Part of a small language model's weights: 10 heads of 32, vocabulary 2048.
Each number is 500 + 50 x the weight over its row's rms, rounded and kept within 0 to 999. Layers, rows and columns count from 0. Numbers have three digits each. The size before them is the row's rms in percent of the matrix's.

# layer 4 MLP down (transposed), 960x320, rms 0.0832, rows 179-285, columns 192-255
101:451497499480506555531438538404543443524519485563593463481533467483504515473465472531404503575492440484454541485506490513622480538490442461555518404427523522516467518521535474599402523509343365
101:511496501471485638456483472610492535595477477522435480450434527399542471478495500514467606495474499461508587517470476406483525472461478482447597483498551485555467472523531512517459529426496481
102:602433488507437509487564569467474425467589498523502529520442512443490409511494504541454565583551538524482500487500533465669496467468528513430527472540535526484530467560617517582514507552543414
103:473528531471475500571572573413466456515457582490554586545474552464642537390536429468486571488518589496490476405534443545468506549497597474545502486533452564462466471454509442530622486465478524
099:535439394467521501460494415467470523456464525412500553658571430399588557565469468515504433455549524487518498534476494569499413451497540438554480557480534533448477482523432475547522580547549471
096:515502565451496490518510489513593468554471513435510449559458579606487414597470479592486605456516613600458523534510468462515504589580440486488506518510500499475530487526510514626487629469499489
100:452503543467542534482455446426550486445523472487472581465517558516476455471510484492451493507376458549591502524536503502459437529434529515489462524435513531493605495574526512530488541571541530
099:566538443423523528433500494517492500464422486438420445514426510451444489434368493561508484572447541468535391578505414510565480534478529492538410483588505419493554462569393563484534398549385546
100:495437555564542577582464442504540546480488481539558448408491639484564422397396474509461443454527461478538494408452514491538548471472434514562508564570452464460511410499516566522580518546586497
096:556520537463457464539576507467461559513544470455580412469488472472464493398470520529525461590553511504567525494444585448501492457457548528551517425492500444483484491512340453431501488463473520
104:512548554616501554507518482499387485486521551496515500526524470515555460356525530513494450441527483509554509380442503535527512558656512512521495485476561541477622594626535471402520568506601479
094:574463575443490485506520511346456525553650430478582522584519409476494429464523540465513491451430494503478513463468523550598499428507439500509494465482561570532539516431487354531526471557495471
098:444497541544534547496505528484530557448513507490506428553307406532459509535514472526527538500521545520526517514507464518571487515481443640600460481424511539535487563454634536527464524436508561
105:502522448444475429533481564525522519524413551524553576526414540483487459614542556478528540607457431489467444535551502429478447447508452530488509482531482545563419490556480551581514488526482474
096:528524400540465651464592543486433473552500518480516449578437447500432462485469537510531555550477508515480516492565475480508524515455607503492536508640498437435484518553542527501550483483478540
093:602465471523534462497527446435564429544498514500468445531429472464478439495510486419425512456554553462456494478512484441468558431477488453467558489516429507458497510551528455518535456498485504
101:495502533503503491505488530531504462578542441487527558498486539536563456594525590493413532521543507527467535459466530456523513574371511498455482509508515503541533521459420415494372605448425549
093:428488494488501513466520436573438497531494400557494519533551400438474511449454497486525461531550492413476582498548662449544606471502528483503496535536463528520470510484557479454408475553625586
099:516466565518491511541416536451555526442478482547488568420462518414541565456473599425493438559465420492513450529504432432500412458512589501521535411482455414513544510558556522529523502506529469
101:505452555496434440518548590496510470514542482512529501517519588528483414433516404529489472396567515496492344489519518486541456528473496503488436448500529396392525483542535463462416499460461508
096:543596505438468528474526559430468442523432516439507533517538502484640587458572446408479533499550440543452506416533502438554561355479571461535453525478423574426551577531479542401513521459479469
103:451443522545487571458529494472423532556355524538506436492524458524520499454577522558426461491437489566558485554512432503427568478422498471603605487531514491554512516479500618542361483483452527
100:486570435521448471496514504589539509501487432481555508469528636538448543541529527505506476485524549594524506387557464424529485486466451566445477440432513450501511557478437446424618575488539582
103:532531508506471533477595552517516497550465596452516478555523498531572486516480506494442500493549539485444419469547447608491448493456481566522502461486484547479591382529517465427552533468461569
091:642504519553478553491482458386609554508432566453495434545465502505433524486493560541492501405489496457514506552554514529472617599495405554422583592519538586548389533423503501452571441570524508
099:472564524472471536485529472457527537440544557376477479474529458591550585485533508486514554506515528457412432470540599494457462491468350462423565529604468503517464451530544417401498492545485607
096:469436532587619508468486461526478453490526424579508513494515474464598485462453524454530502472517490482514418546431570535534525555524481617500510555427541596556521467606484472450528481512537586
101:530432520530502424568458472511421533577550542584471482515483489548530519470438536508575460498501501482484516510499565486542439536486499655541437567382449563509510498480438578456486532534512570
104:586466493489524530497384436561468449553416425407507541498461494427537573520504482528431475558457463486562546553490590459477503549506474560475506583564453520570504461478524448494478546593553486
104:468392452498500486498462489467611541632495466552488516490560429513455507449519538495531476507546548428522430497511486501561417491508450499545479434567474435536502537425539447471513481396491530
096:552453489491502489514522504508446544500495403572478469495495407539509436507547464497543467541453438533525507411494447460504433474575420485454468536428534473503604545497514444538520452503521607
105:613544484557442522470540527458529625537511405457571548504493489447501510484453440501551623442484456397479589481545488473538566437461501581543478467443420564415482587537560481479494446501562509
100:497475453498471547432481526408490469524540428491545441466422451459484436519517514606564491462496562551577556504522474515499462531479529470532535576551508530448500513586514493482607520522458428
098:384507522507473476402468465560529398532460535486524515492539442563583470559566533393457348398535567508549472463473531508462544418529498423493480394610539499453485563418432439500541520594496485
103:497459530550571546421476567431477481537508453468456574396573483499381499502534433465500483523527468436561464452561494540465392486487454474541431410469525532512537439572594511428579436498523524
101:551475508429418387484492538477591504461451510516513509521456511451616541507523562528614547566480539544586490514562466430509481526398441534477458507420548509550494487487473456546521563456449452
089:412481503492558513497541453458520487437416466522487532581435482479435449508427419470494477498562462412504526542473562412551499467482587487598469471493442543522439431503495536466402445495502526
101:508540519519480527533502508428539536591460487483525446517452586532534508412484487511528498409497502579456443506635509525644513495592484506570465440486562526474562459539524453506472486576523581
105:513479517574535524481457508502407557483563533555497543501483512452517510502579433498499443553479532479523504554483486483383551429552496421568521563488469475540543544440538542479447504505503528
104:551576446512484416496474522478432446580454461495457638455483542490464476572445521463486532568427524410567515493551444382504504487572465444418570456537530591501490475488401510511529528480524509
106:578570533418475510462481536544411489411493493512504535569435432533509536489459467507548494485436492564502484430534499456529439495459505477436448535456507443513458560506451490410557496556521438
101:566530483478621531522520547525572503547576377391462543507527525468613541454566510477474417444470506505377591450499415441574504544551590478494515535508585495550537529416510525420494487550593552
100:513562560479439448501566515471484559464557525514559414551477517454525554500473499511430530555541487443484546531545537515458503412472434471486489503495587527461522459407504509499455463506510540
105:594428434529561513426575525505464500414550479551467414523418490462541525598545482462467522554580536474403479557423460540528488560534475446533450451470520482460573581462553508470521569439453454
097:603477528414497477500570602445487481513447499432584507565535522550496485592531491465549614465453588496472470497471535519536497518421433447500523494505471467512555468525515491441542570475478559
101:560599500513457538449477482497410473437481443517347592535487460517481609491508486528469460457384510487629465463442502474561452435455414482488463584563432542484471472541472552538528514459459367
098:505534552448596516573472499561523491512569504569407423486597554407424544540482466418384444553485444426664527517412495556494646496506479474470547463494576501530471445531546494424492525500487502
108:434544501501444546445534453552469476434417462470520495405571478426482513486548515467459421569526574527552467533515541527544399479486541515467585466506528516512540474450464503514514474553531486
096:490477520546482494556523440425459436458489457497572415424488468539451474425472554533517504485545490465491508508539431466489486437517489505444483503445451492436571439457445534542512563487409573
100:437486543463452522496554415515468450588482508460533553438522461428495459422480539509448428490407541486615482478516573500574493484484479508496515469406470526461463505535528398487528500503447547
099:539565553583449468525539536449545445493579480463510551475474549496576482475417556573451506552523437419615471506526494466523530518544451553592578437462419402632524603473478580420573412536568479
094:544514461535540532489548575459508558498456497468585454500411438502589489418544461438524444499493556566501482595590512507454485519499520508513489439481492516496583538467476526496536466514438538
104:539533475578493508425447466542445398489558540520464447480548525522487504506434432480498526578556507571462408514566491458532514420434537453525459572609611446501432494565368504494511461498530434
096:547463450532499485495492512593462508575452641519498487444457548509419454530557536585454454472489457471496510548437486472438593523486448412463503512407489515518503484520473483471511521497493378
099:474501466530482507407538421533471478489487424585562477445507577580507594597533436486502532584490361439455462515567488515457382541397478561465515524543544519521495335517510563494444494578486565
098:485513542448477438493650484544503460486596586492425542461423462548486488532502513498525468491473421477475496482571517406580406515494506541438580539486459523542590472487529440467552561476388513
095:569486465536516496458532464416479469469518523544495563462467518424600534516525484456450550366423429475520543490518432525457466639581512563390530540592484587546491487487508480515531524510465544
102:494564518504538419363471441452384547513552523483523604585440512562444516505403536481521532484527480498430455437525513524492442436524487435463437479488451418492545448465569444472510548509499490
101:527539556449552477473516429521517563609506532432533523394470527445409527493525469569501531505508502472468594495604463528486448509522533465414483502496408539407499571499436409562513550510498407
103:530512546554478561598575417511536530451562555543525367481457449533405485505436501504503460495559515486515486560497492570515475586496575460464489499470510479413484592554428463460535457519434505
108:559462440518488554435525504558491512608560544388517499544517482451478502527555492456494556513503537498514448536490611495518545436562515456515500475471425597392525514521450520488512474439462515
101:400457469496488573487469534515507424480481563387473498454488525483471460464504493473360537469473589509413454548604478586532435562477474481474474453489465453511495412509531530552430521551570456
090:530512617444486509527541508471421449521479593471531452556532497526518454436529586462481555454485561551472478492454455496490493423557532439558477515523408421461530564410556397531517457536439567
096:494566490567509553513527542539508422453508563455485547503513507497447434485535454511473436488512482536476483489408470448461487497656476500448539492467510539519493520489490507537483471471587535
100:463501530529477546446476527432476437524471514543466498467582531554578514530532461537526519470534382470447431438466444487486592471537549521411505448487530545565430564475430484492444543652527594
104:547547512574518480576532541511469459501535435480531583505474561506572523510534393574417468573493619473494350604568493507538478510544514476497437565469539540436577511468566508374500554490546486
102:455518375512465506390475559552541501479507530582517442443447563510524506573499487584458450450489512468527477544423514502515453425443496537500377583466446530508600514473490566546479576501481543
098:622395477470484529553535541523519455444557580521536487496475485437415551585434540498499486543544646506390449568537506481438536572532505501514436485567554544428434504462539503543548512505390509
100:565508487509490566537484393469545506500555541449490446573475509518510497481532484539451479604549494440444521469490439457498479480448487501504496524529458538538488443497477480476520459496454488
095:548501502510526379541491483586512452479456558509490445526514512567480523496491488525486532436485420462401456488521464496426519501507496411531521527483382568506525497512417510513469504478483428
100:537447446443507509514504536572625507497472513552555416509538493439452464456473437484564442457438407549475499493449518554613464448557439588530544486498431504557495499419544548424451530518551490
100:419490543432427474469518480533568439462412559477440572567525499615556486545564460446446464480504520523507466515586426497553466420429539519452530517563491562470522485475424470512494524452499570
105:424505418507596431488512470551496369419456561602490560454449466518492521472522443543477495536586454484508443530505516448536469471472490494585552536481439567532519492439517531512434459485467567
100:491483483514596614481415516494425495407448463525494527532470670517525490438449392485443501505575467510474569478498506496472523517515557570493460429501458472494552415450503509497430507491519540
094:509496379493519427461549526430542467526529552516540509573480433491514515559456499447540514515466518444558405546479493547465488506407455420495509454511519466459510479521499476500494516579441523
095:498593488496582511619512428521417541439464470560563542493572521451476536499475546380615560522517460517486587496536519503470468598508557413544560540541467528458657534543535514537516497444519494
096:482407584491545556518703398538526459543446529475516452565578560402519487575558584552565497491511553453478519391509495501467494513522512467480564508368497570464544381530527559447595516551555611
098:532447649487598518393402580493472475538518495530413501475487420443438478510523522478515442544543495501488477537501572522421573489540472465485560624423519490565505536448451502571495491536491586
105:494461495464490491535540458444513416608549495591566533364563456559615471522547478432536423633558474500487490507407529513503492541482376465494445441570533497465430568503533477482466516571537450
100:523446540472537417548455476436442517435510507495486491510503424424586529411612489513458527528491532530559500579483426438462522544466518492472511468422460510503593431468511556449496507486558532
095:568597500474412458520566482545574579510411501457366417522459510447471517546550513491499548545507454537478521475524554596457560506458525449504344513530494482457509526459448400535523491481478474
100:426549511556531554461519493510503600580479487486456493549501501564520523465517545517591506414437436485507522504483463495514484505512485434472579554536525515464529456482450472544503598559525479
099:507421529508530515503540475584558556446523564449581427449431549494572554523474556485484480489558520522528572555514444455593401434419414499440528490560451409388444475495513556451524494419545539
105:484445480423501428464473516534484533444447563476475482445493564549449368508505463478559506401479504461477609399523477509545550494565517441570532529480489481455461507594487484475505532512505512
095:464521432550544542586398492573433625567426446480476619407488500506502510523525476614559589506454518584506499458460481434475454468564482550599510561545524502480450553493467579523427546477469516
098:509501457582606508501578602566476593515474467570535474560515512459546433532560502476537484566454507605502491524565588487434454436480467548581444575601554404478530452481512554456540467446496505
098:555462503429470518598495469441544393531487424579483488544554468519509454516430430607582560487480524469543523557591521473548460512518506470418505502502479538554544422556519478480506507499494463
103:486505439467432506544548503544483510507520517562469579517485456456488571526473435570512531543421438531561430466495473557411539554464453539467440561551488472631440557487600436532521564452525506
099:437495538456410607446451570520424479420534438393449525509564470454486509509427476436468530486545585461468459461458482550411368484460460553504506493452404470499501463543484544471474528494501507
097:513568565491504431505559426592482432478575585510477474476436564568445557510467462556510536525538489551551511506474538480522538425471447466433414422488482441532511413463511535492476469511479445
104:493487528465500568534531430473441569497496482433497428485489477467480509540468498470463438454508544525584547408587391553428513552499447506487505548468500492531421433519492448439492502576545470
101:511507502505500466452481477492412466529546524431504520501608507516600574511473566582525583515466552459535465448542478462457535548526572565527521491440584549420483522558522565489524499507496581
104:576582520547488456547467466494495450518443457414539540517494498466573508566430533483414566484514525492505442490579454512481624635541534441446507507495579529465513461397522434471517532511574451
093:522389507477543542476483555503413550562540488583606468502540494637465526474530487486558561544412527464438502473580497570566558484524531459561496454500464434455481426578575480482436584462539472
095:536494481518481420561553521401521506428516559463441532493422550466452473571566492480458477475549496526582449383481440493526414449616514383633575559471571452525447447538436511455434543495485469
094:531488499593494543460444507559455473483484518480444519546475488412484477518497616453481563518399555506532431529544466533526519483491526473478458531439465508503446511448399412566525580470422529
096:396475479489551484472456541530535506446532457557439466558477532543554469365480542501559502542502493540390459495476454447437429404552571548486464497483436551572493397483471470478485455466501508
095:513448402448524508484561443502535477473484499527516389513377544469485540529555450533445578571465561476515544527498400428488464536547509538480489429506542362587495561488443431586490488485467487
101:471534550474449497542518453529489518542428456574574546466449541496517441574546472423476472563524521459483522623508484437597527555456554464467466514465474551496502529468546517587579571535562505
101:536525515368505455500489544466512441531536510550462525562426487502486572481416479560523601565506400542520534481481530584465471463542420421431497447567375402534471531493509518430517580407460513
095:569523609559461511491463528466510503452494508451554385591490512527528467517544435449526488537486593542389489425516485450412477471584590517459462478595442560497535555561435529481517532579518491
089:604583502517505434486490467481489494496547440461512614489438447483491436505445515591508479515415530528508473508485628520498447458532534489471506557543476454426526470447535489479424473507595451
105:490510445456449482555395495499575527490557514584521530404516609627526466458541455515462590505576456574562429475412539560489629484577456471484530442413500555527504411541463544532443458543531506
099:455420507507527436517496549420507584428408544430446499493441454478512524526483449428506603513493498483436460556483443540477463431511545412442480441505564483412504501561485470626447551476525582
096:657523573454576491455520441442383515461500530455478583467480497533448547403458507512512542523498541442417474494496460483465472519436458531476520498441498476529418441528475475510600562428542554
102:501599570432504495524456454517471525508474547483512520495481483478409436550543593478487419466450486473381496502480499488508534453478466490500492534480542533402508579501484512417463544478497446
096:399509442504566473501440593570577511480472580544538416547478516466525478583456524482500501534419532557516441462504580517386554525410550578480435494428480461549530518524391423444509554573530548
# layer 4 MLP up, 960x320, rms 0.145, rows 180-286, columns 192-255
099:521509558499565525477504568466504467555428518509549468486497533428399480538545451554553499509505412468405532498554436581461367557516552465542487415485577514368499582505571456507431471451452501
097:469414590541491519457561516489497492544394565509498542600573542492499561588493550517489463464424467460496554492558541502536564477411522487507647547591616435537470539541523499560409497555482543
103:477524503546409462547477489582522538580495533467579587468508558483610551511546553536501427542443569570596441446478526525537432551504486425558518501421498553485546521505461524474434414515402397
096:517553512482496624544446423500490527512600551418493574459530469430376471467410507530584450567479507486426544543533548519578473551461439502564495569497591501451513511500537552441495528559575487
088:489454486544475509408513521545543606509502571479497539448453477513539456484506565502481500448500486446591565576492510424515481544514458597447427508532552458487549528487598524475410552533494447
094:520390441427521508460432439545532537602460488498516413532494493476508500402454447564482468530520573544552524552459522497493506535479584464455588503547482427482472448429467522496488457485489507
101:463529542464554589461530480559518573531504515516509516427648497527548554473424469504462492557446411410545442481446522506513425412470491507457450543545428540496505515480573492586487423480460438
101:506521475443473442508482499507517628572481460491560470413422565523531527523494458504525564447540458508482514468574582517499446556460407542462478491512484519483521458520563551451549513481488508
095:526503460561587658449612473491465496585479491526490582473479473523598565492533416530540483503540527563445479525459501568510524501537402495511611561583442455561518454526529486497524461542484479
107:456528452447412477447451614478485525500491476441407498539454471445463501505445591536559516493517539558503506536436517509595487389416554501493471511471505461544443451487497466541484478582583568
089:505562512543579455438492554504538512423494510502537443558546576510464534533435583636503419431475618512405623463502503495443442492558473547474566537485474547506560468605494578503479529541479569
093:487504550526617505450437465490507463482473479461487555476575451502527526458583573445490483505574582527536512558458559504563570522448502440650463511451570455414469536547465517467519593436486393
107:512628490580469517538500547489524486579491441464452413551545512544514506508489592483511594547496457531480473452463512464467405471490594544458526490475456445501520521487498557575497458546496469
100:455512489488439540539506519467587470439528495493487552364470528585494529566491374534569550513486383438473452513536580522489434460427554507529514513522515493572479542457567462473488507455566471
096:483521447457491511585438461527561442507480400459419505472465505475463447479447465450587569552536490577349403488464449530487513656481538505392500477437495574472494450474450548464464522358460596
100:519525541519520428490564490509470487435575467419476467441512459528575537621484378497475545461490489492570488447478459528552427468448478488502523554545548485496486409435534556392499489540521409
089:395510567602505454586508583535434505607466456571572506437406492534478505485446460437380463499481495555481531511490550502452577502515482552537562521511581513528500498524472483408465531559607449
099:552523425487549476525418446541463420420500449573435442547554494543462556477445571567563506535468556570517514457506545511608453517505500513518487581489537424482476536468569520485477462471445477
104:578483529481517522439528466495474524512462442501547609428493560495355521562459486506525489606469596408437474466545523495465499490480533571588527535523536559551561538430528516508550546455538495
093:550560543536513453360420557571516542452572483561494517446488484482559425493521498476547493475503465515509482497465524538546562503493533533509456505528477538486422587455484503380491446542482530
102:428500471481590543482514564561462444527490527465560482499507511580515495487514507566476550503502548489500486510450503529490525470408483590512475545483412463493561462523570557493508493502574451
101:497508439457486516527459444464453513468498427429422461503474553467497634424563495546538507464521527443502461452430517521544474515508517567518499456518489528411428464486495575568573527467530559
109:536492532456432533517476461542498553526512559517582504526555488544526427481566508552537482478534498512525477377568441459546490497511521539546475593504546544443550500441448414497708500514540540
095:366575500566550548513486449502413540503515438420570556422413482520509546436530518460538466495428503485553522476457553505538540531481624514571413527545477427550555392495412482500496537503520508
090:524514488400558433583468512448536453475473434461496524517455553554483519578417477509525500560473515491562570596464541579550490526485482496463502512480491482503573519511551549507451455524450557
094:474507559473489518512509560423501555557528551518490426451518499473552501457525437535516486525467465612477543458606488592432499491555426412592336542589488501512490459543500507424540590462567518
102:537395571531553502562483471480466517469591472500548542514508487567474503450462519477579534599490593521522617513513482483552498487483410415437529499513490467410485466471506586634554467515519542
108:558512475522557506462443508413488540459582467452506472412629585460460525502573515511504505499441528370552521587492475565497581467543636476519437534584482576512450479450606483505494537511439437
106:472435506472513499567441442507562527615593588454514406431566492452514475471471538476543436510433553527507556485479507450444431500426445424434442390427568447531562455555479464486462484528513420
099:493469445464581512463464483508520534507413470441485515441452419484494698568471450491477482475572522423461568553391511533605536560448563525472457479457548500555462443487543506525504535491491525
103:473500470485447404519500432465459466474519573497613540486469515484439499544472509448552554567440510491569448463552537556548500461477480382471468539357461611546526446503591441539538424421523447
099:508493561563435415493430424509406491427474522523550440544586447590473507441417457514506466431485479500460471581423608517496553411496424645570537552418389484439429504471467535522405478508480446
096:449538461584480523414503454517511506508532534517502418498580487488519530517508501500513478511539489518485436476549587529530437496577470431597470524538482458488418553522536498428615634469480535
107:486495493461564651482521577518456509568477617517502486553373562524559425421445542518562474526500485511610565420526462464541600583465404508511440461534480533417421392578461475522489493501457530
099:470500441534589467389542523424407580452576416520459479479533560429492499498469459497494432506594464542424502528410501582507490464489420449387515547461507482548522568482457440487539399463472528
085:423539597462460583427437569440534504538509428381475486468526464512591368490664471539461493474584497513467492460595497506558530509497445490547434509515485459406473556480552428492479510549576537
100:504544477524565485539435428478490455501494473476524489541584597534355544464485528485478488494587484497511492588496493545506565451555487501431506538494495498525448402431493577530478542499497474
103:497439437464441511547521400520474558372577499514487540505526510471602473432463583510477497601454529525473572513598545593469503487491505430513414514480530492574457520553489515492547525440457481
110:475565475496483466495456621544457420565520442540465545527531576504564525392403469455536397474558466473413604505482562423459607437543428483438558464461563554472501501457470477575376545535466436
107:440513472508478499497428474541486522464543480569532560458595455506496513626406502525444450431529470547564458565439483562527483467522583415529467494556419524500468486477600495405388481469510454
096:497590527541483517479504447571534490570541486496559550504555489532551486459564407504460452459444524515486503532484471460520470567592512542428496474567442516400527570506592386402530515510497599
107:575537485529534500514465433538438435600412574509509453501515482551523483523540562517401459540535486551475542477460519572563405468422435521498455562504551498426518525478524439377513518440595478
106:544486484493552473569545562492560496503500468597491450499583533486460551514496482488534529528496426472523598469500456542635542525469551475588427471513509498588461442475415519554380454458555482
079:459482477411409482545449398536555417457457489458454430448404597516484511401481452485378446505464392580509523545483550469491531551526511488419502518514457516478514609517540542479516458600549507
107:492402563520462522426538495507539492544479469538578485492530405327442524496501448491533500534448554553403436464496547475466466455483475399494553387489475564534507503537544526581518539447533397
099:443440469538536423541490547523415560526453547425610487433476477469487530475399553507541604500577563457460500474512501449475425470603458532500575632520492475452573504485552484488565532475515561
111:452447403352463448455484514482582493466496466440516467463504557603444567644580546457461518432399523508475516460521653483509524515546521482551417488537492424582517506411574504435447514418520444
090:489526480488526563476526437573471474478512521465506448425570522471482543443494560554535484506569481457416451550438494466436512556506468477391549511520526526541541482496440524419552504416508473
104:502554479500414489517608492478597489464417647526468535536501546465480558485602502499508514529497480453533522522453523493468411524560605526512437453464525493646398543480505519493490479484492530
101:535491510485475478520546422496470459543497432507503516510477524522492386491519520467533455487462423468565452561585450471514451532518496515592459502574548506478568470529510525498461486459480604
102:457545419569542539497433408546559454547480471451477538568564474416474461501445476481528535531563375552492368428497505535583425517571584534496427463525431498521518551372496568478438383444517454
103:393494468522471523519535465562518499521438527471498551488542408493534524504497517508549465450493495445452521619507464551516500496436499514486596509412446465491474504447568521516565513543528461
093:517551549594469517409508456460551571563500607509569512552485477544574525438539574568494517523556458536504521492496500534467499487596505443505576538565540499526561492506556478508522409511431473
100:430494483415541502425477566549421535488515479437497501591486394448516463502492468537488553464428531478472468507530553435451526521567471477454488492417543450414554501462587562505533429545595482
100:414482490437519481428422557494500470516478531540540456506514530556558604557510393527515483489512518461559500469507523450441491418513457474593500513500582464576487451554524435377475518558545480
096:487465508463464501626489538498529444485484502434446426498615521515509428482362461467573480474567495465541454460532539486585512513391488481484557525513457547478520562506489422476508503526401381
098:457512514506490474419503472524497496481531547403429639521479568595523596595463504417478508405545416431522560473500463549558480531504548530457547451478512499447476453524452486442539487446493485
100:469468417435482484415483539480458578466570486517394499556535528517591573626542485587540416505497471522500541508528487464506600540460494556460500535609520524560430493534502515482531418498506420
100:550439423477512489499400546501439478513508523481545584499581492522296553415581535522471529470441556478399502472578541516438501575532545437488439569490581514471526449501475445432631446574561498
106:466550488399461386508519526515548488557472487384482502525576421492468407562494520527444480500489569546505526454485535506605404544590520545508468551446562528468484466499491529522445543493510565
103:500520493490507682596519551525450477513396496518421563500478498526564523450525483551524523498496477496450528462475482505485440496452540579512478492482485501478453523548557430464556538534574431
096:507500525558555507454447494504580551518494530494474502528499421479519458501559437528416411553513515599510480513502602576517573571539544475467510436617561368520550486428539522491509452496472444
101:470444517587524536523477463585539435554501485441506496466470519583422461492561410539455572492519464480493356582463467556535462488580510478454527520625501507485541527511466540507457402462485443
099:502430422496497547644475460604530438522460433473426505482515549443450578477467579527477438470401459472503539403517480518572568518544442472566411494507499487472487507533516477503470550510657521
108:501482466472503463460465457533428463505542427484448538471474565473531461527450469595534476485461562483534491478607478572518549507593595496547496528502519538486423532466470506470612572582581482
105:457470541401580587362564498532477556445489459514516505545471602515542581500382477533458513509465527472564399537455431524524526437442398529512432492437467551466531411508538522601453519493511523
099:506512449536461511530505412548485565561468575512503444496521592524499545434470563601550454543529499548559517411548530644477510537560479434442477516459518487467487537519391568459463545442448485
096:465461562561446555459488472534592549513528371512628471500468489539556500524518483445423477449470535506455581448563557493509499561455517470532493477479503553457413521514481537475471482546552478
090:588477486525507545496532441511462542553428569483511488491531350476536459537441541508532468502470528469561486608475570497623444610551448502582488567520502488502418548460490477526481489508528524
104:549444370383460390479464511490510494528487563585509511502469465554508381461449464527491508484476537457507531539492490523479546509538478424466427507500512542448501508457488527429378567543508482
099:552491568545459576530467573438462567435395499550507574511485540572502533410402392458566526454584521511569444448450470425527436440534536571568470505441488540482496418510498440513526437432466509
101:489586504483503626513485462537583441514515592494509523466467429454549471486469538410512501415541502574504504516436460590485524537547491470453561490529473450587529547521567458530439550542496561
096:461482447515483481469556408409454480506519483474482473372517505465517594496507404542454579465527439473513554435533424487451453466437482485571436557557490490503532490524527547585574552497565508
097:420455395493543559452514455524510472538481531505548541433494544538566530422432544476440510431524441513578584481464476467497516570461471537548543455539514470477515468487496537473457526464493467
096:496485524494414528467416539396540508443577486508478467509514584447603441494560551486521510483604537572490460501492493520571515563590508546466468596514458680529479543420414462405511486571449553
094:566511490603558474410517428561460538530514493538481525471493464457526505527525494517333455442553531547583562525491503478457488491452493529522436503509579495520482506490554401339481536483497549
096:565484539488452485462451466517516451514550545568461537517561488569517588483423545532464526536522435457427416498527493486516499435429457461631486537452518482613549568465489494486481511496556626
105:548456505459467430518600539450464501418520455493471429436502508572493510457473495484552560488458586453526488552451510539540468481474448380396477459531546470516457537483498588434520519553518538
097:527528488564573542535415532514519549467426562432507605487447595357494469405529533600524462462562502516496488565542455418493538433496476486561380554471561518580528504508483507486455543528569472
092:524613456547453461552567543463587473610562556495434502464454524471453529473541518540467496450534477551536489480492595540562542553571463517484478452481541510488561494444493462574450449524485486
104:472490463448510589465542407532469528478519587519457507458504455405444427570511520443622546550505517534449469428485554584473583641617582453477579525555563522532453492469468495449469507531520500
095:504509539562491484505462469503557428457507381450512447568547484509548602451415511487582441447550542493447471609499480485496495495596428455519507460551540467457465488487405563540493465446522537
104:496530535467619497545444374525491534403508499472408552502525548532468425494598415478538552491462493530468489543427484460489521495532516523578546549581561600535488577433582447616499451458544516
088:450467558497413522463490427441516552531467538533612426550469515429539455465501511510410496612498374586466507542548505615397504670561478516426458549513510528475571572503583461526470516593438490
105:548528440549578444511419453593497464520458488447447475467498535472556504496452465512523537453511414458480507522472509602537437529528568533467438614551539518442472568388580462534537443402446524
094:541471576580490496492446532531460546551552542586475536408490449490463486542480529490573484460484536471556519513533551504560563414584562532494487512483490557453427492521520542410417593539568484
106:453493429610514551468549467466525501489547405571479493422502591579490467361443471484448508502437497424445523461470571473601518499452435426456533536450462518529530545501521504561457486438485533
106:623523465464457509430541458484510538661439468493469476546541476443561581381472556507391412494436450498572501360528553471477523492488564443472468561431523502466491470528469418544491501477456514
097:397521643409493484479397454558530505474544449514452424406396569510525545501601522447466451457505512511568545486497573587528488422597524499551489522535523452484493462470541510585400418503516391
104:456474457532539516552439521521569623511503450455533413483602491461510554459477526478506443503522522454484581453565418458498566545534480365481477433383511456536506406473492480458466451535494546
103:643488540493588527504446531615480484530517526463553448493569490406425551458506458516568534582603528453485452493407494590519510452518456559464474545516519437572483550532588483524418424491518486
102:543512474510510471552602484487514587543436469545531544504442486463469501462490530559415449526492460518567515539555514422422458516494557513434553516469454546546460403563599532561454459504479563
095:504498411473414507514517503469634470466471537514425449447532445548494436443484476531527420456572509563544522478443452454551461572526535587503473427481580517493553550433589489423502540562471478
102:501523474593436574492475434579552549438550511491538433476460511520558471429408449432494534419512433426455476575418549534497538459547526527525413500474553470520537509380508526440572479469494500
094:494546516491458505525400463503434563542479468488463506396448528419463493492455612487495434551481495481589497490522496518457469458569571483605481481454530542458533515488538533449503479471451555
095:634514443553463507457570420431631532551417511458442581429534422553445529511452545453550555471490489459543501531436589485549484528518482543500527450453487472592462572545562527525524595461450468
097:457453378461560460432477553481432535430463493443507505572565569474460543471549526466469495542513538544494461402474620527508551496451444451458417561621498437495471441468458475469530491542459417
098:526523507520541583491545525454541486482507486515583538599505433448544541487537479484496503392423519425458557537526518531550470459491435482463529535444506462595558544437478577547488492584426477
102:479487529482490442574554487464556478474479461517531485471625475601498574520487596569570566496583483545549497480515443466550477500587463505433496543548391486553552578545429569517487512562414548
100:601413454426511533457444453552590542567457556557457504530557483455552551495547533538436472501543464498549492519526501501508520502359573536443482510421524441572468488423487538436487538561486466
084:454491483448565476471471532432562459457501543530496422500556527405451501462514456498450443482512520559480545527513421397468542540516432493514456498465571565497522457515549555540534495521447565
101:477489531514529562445458523442449536498472475473521546470569482526516526473542505546529558537394483662511541490409462522468452418465559525526443514577497523504510486573515477547426458522573452
098:509487456460488579618542479473432449568575504603566476542584510480442369455482534498509427481387515439572547464514534485543437381457538499528424535536475446409492575441523535505478431526470473
092:477474545515404455431418458595629472518480528596549486540451493455553509433416463485531456520532463508462488488475494536470491586516466503441543489459543433517494434531559440476532537487525437
097:483501549468573459582461524502424515468539525519515526487557506528517497601457436452499539520421463491593506422437354515532536509553464402492468582494527540461426507490524502428509506553502542
092:409540609560524521528447501558403558493466476527474487481501404547548505456484574546503473565507541440474532504425565521553406515477408537559506496485547458477546526502534462522554543466481495
099:516509535462528584483571370495520589435429505599490550498476523502396460439484474509456520555587504451544408522553480508595524519477464491531435572611403566497447514503455516513462502533533525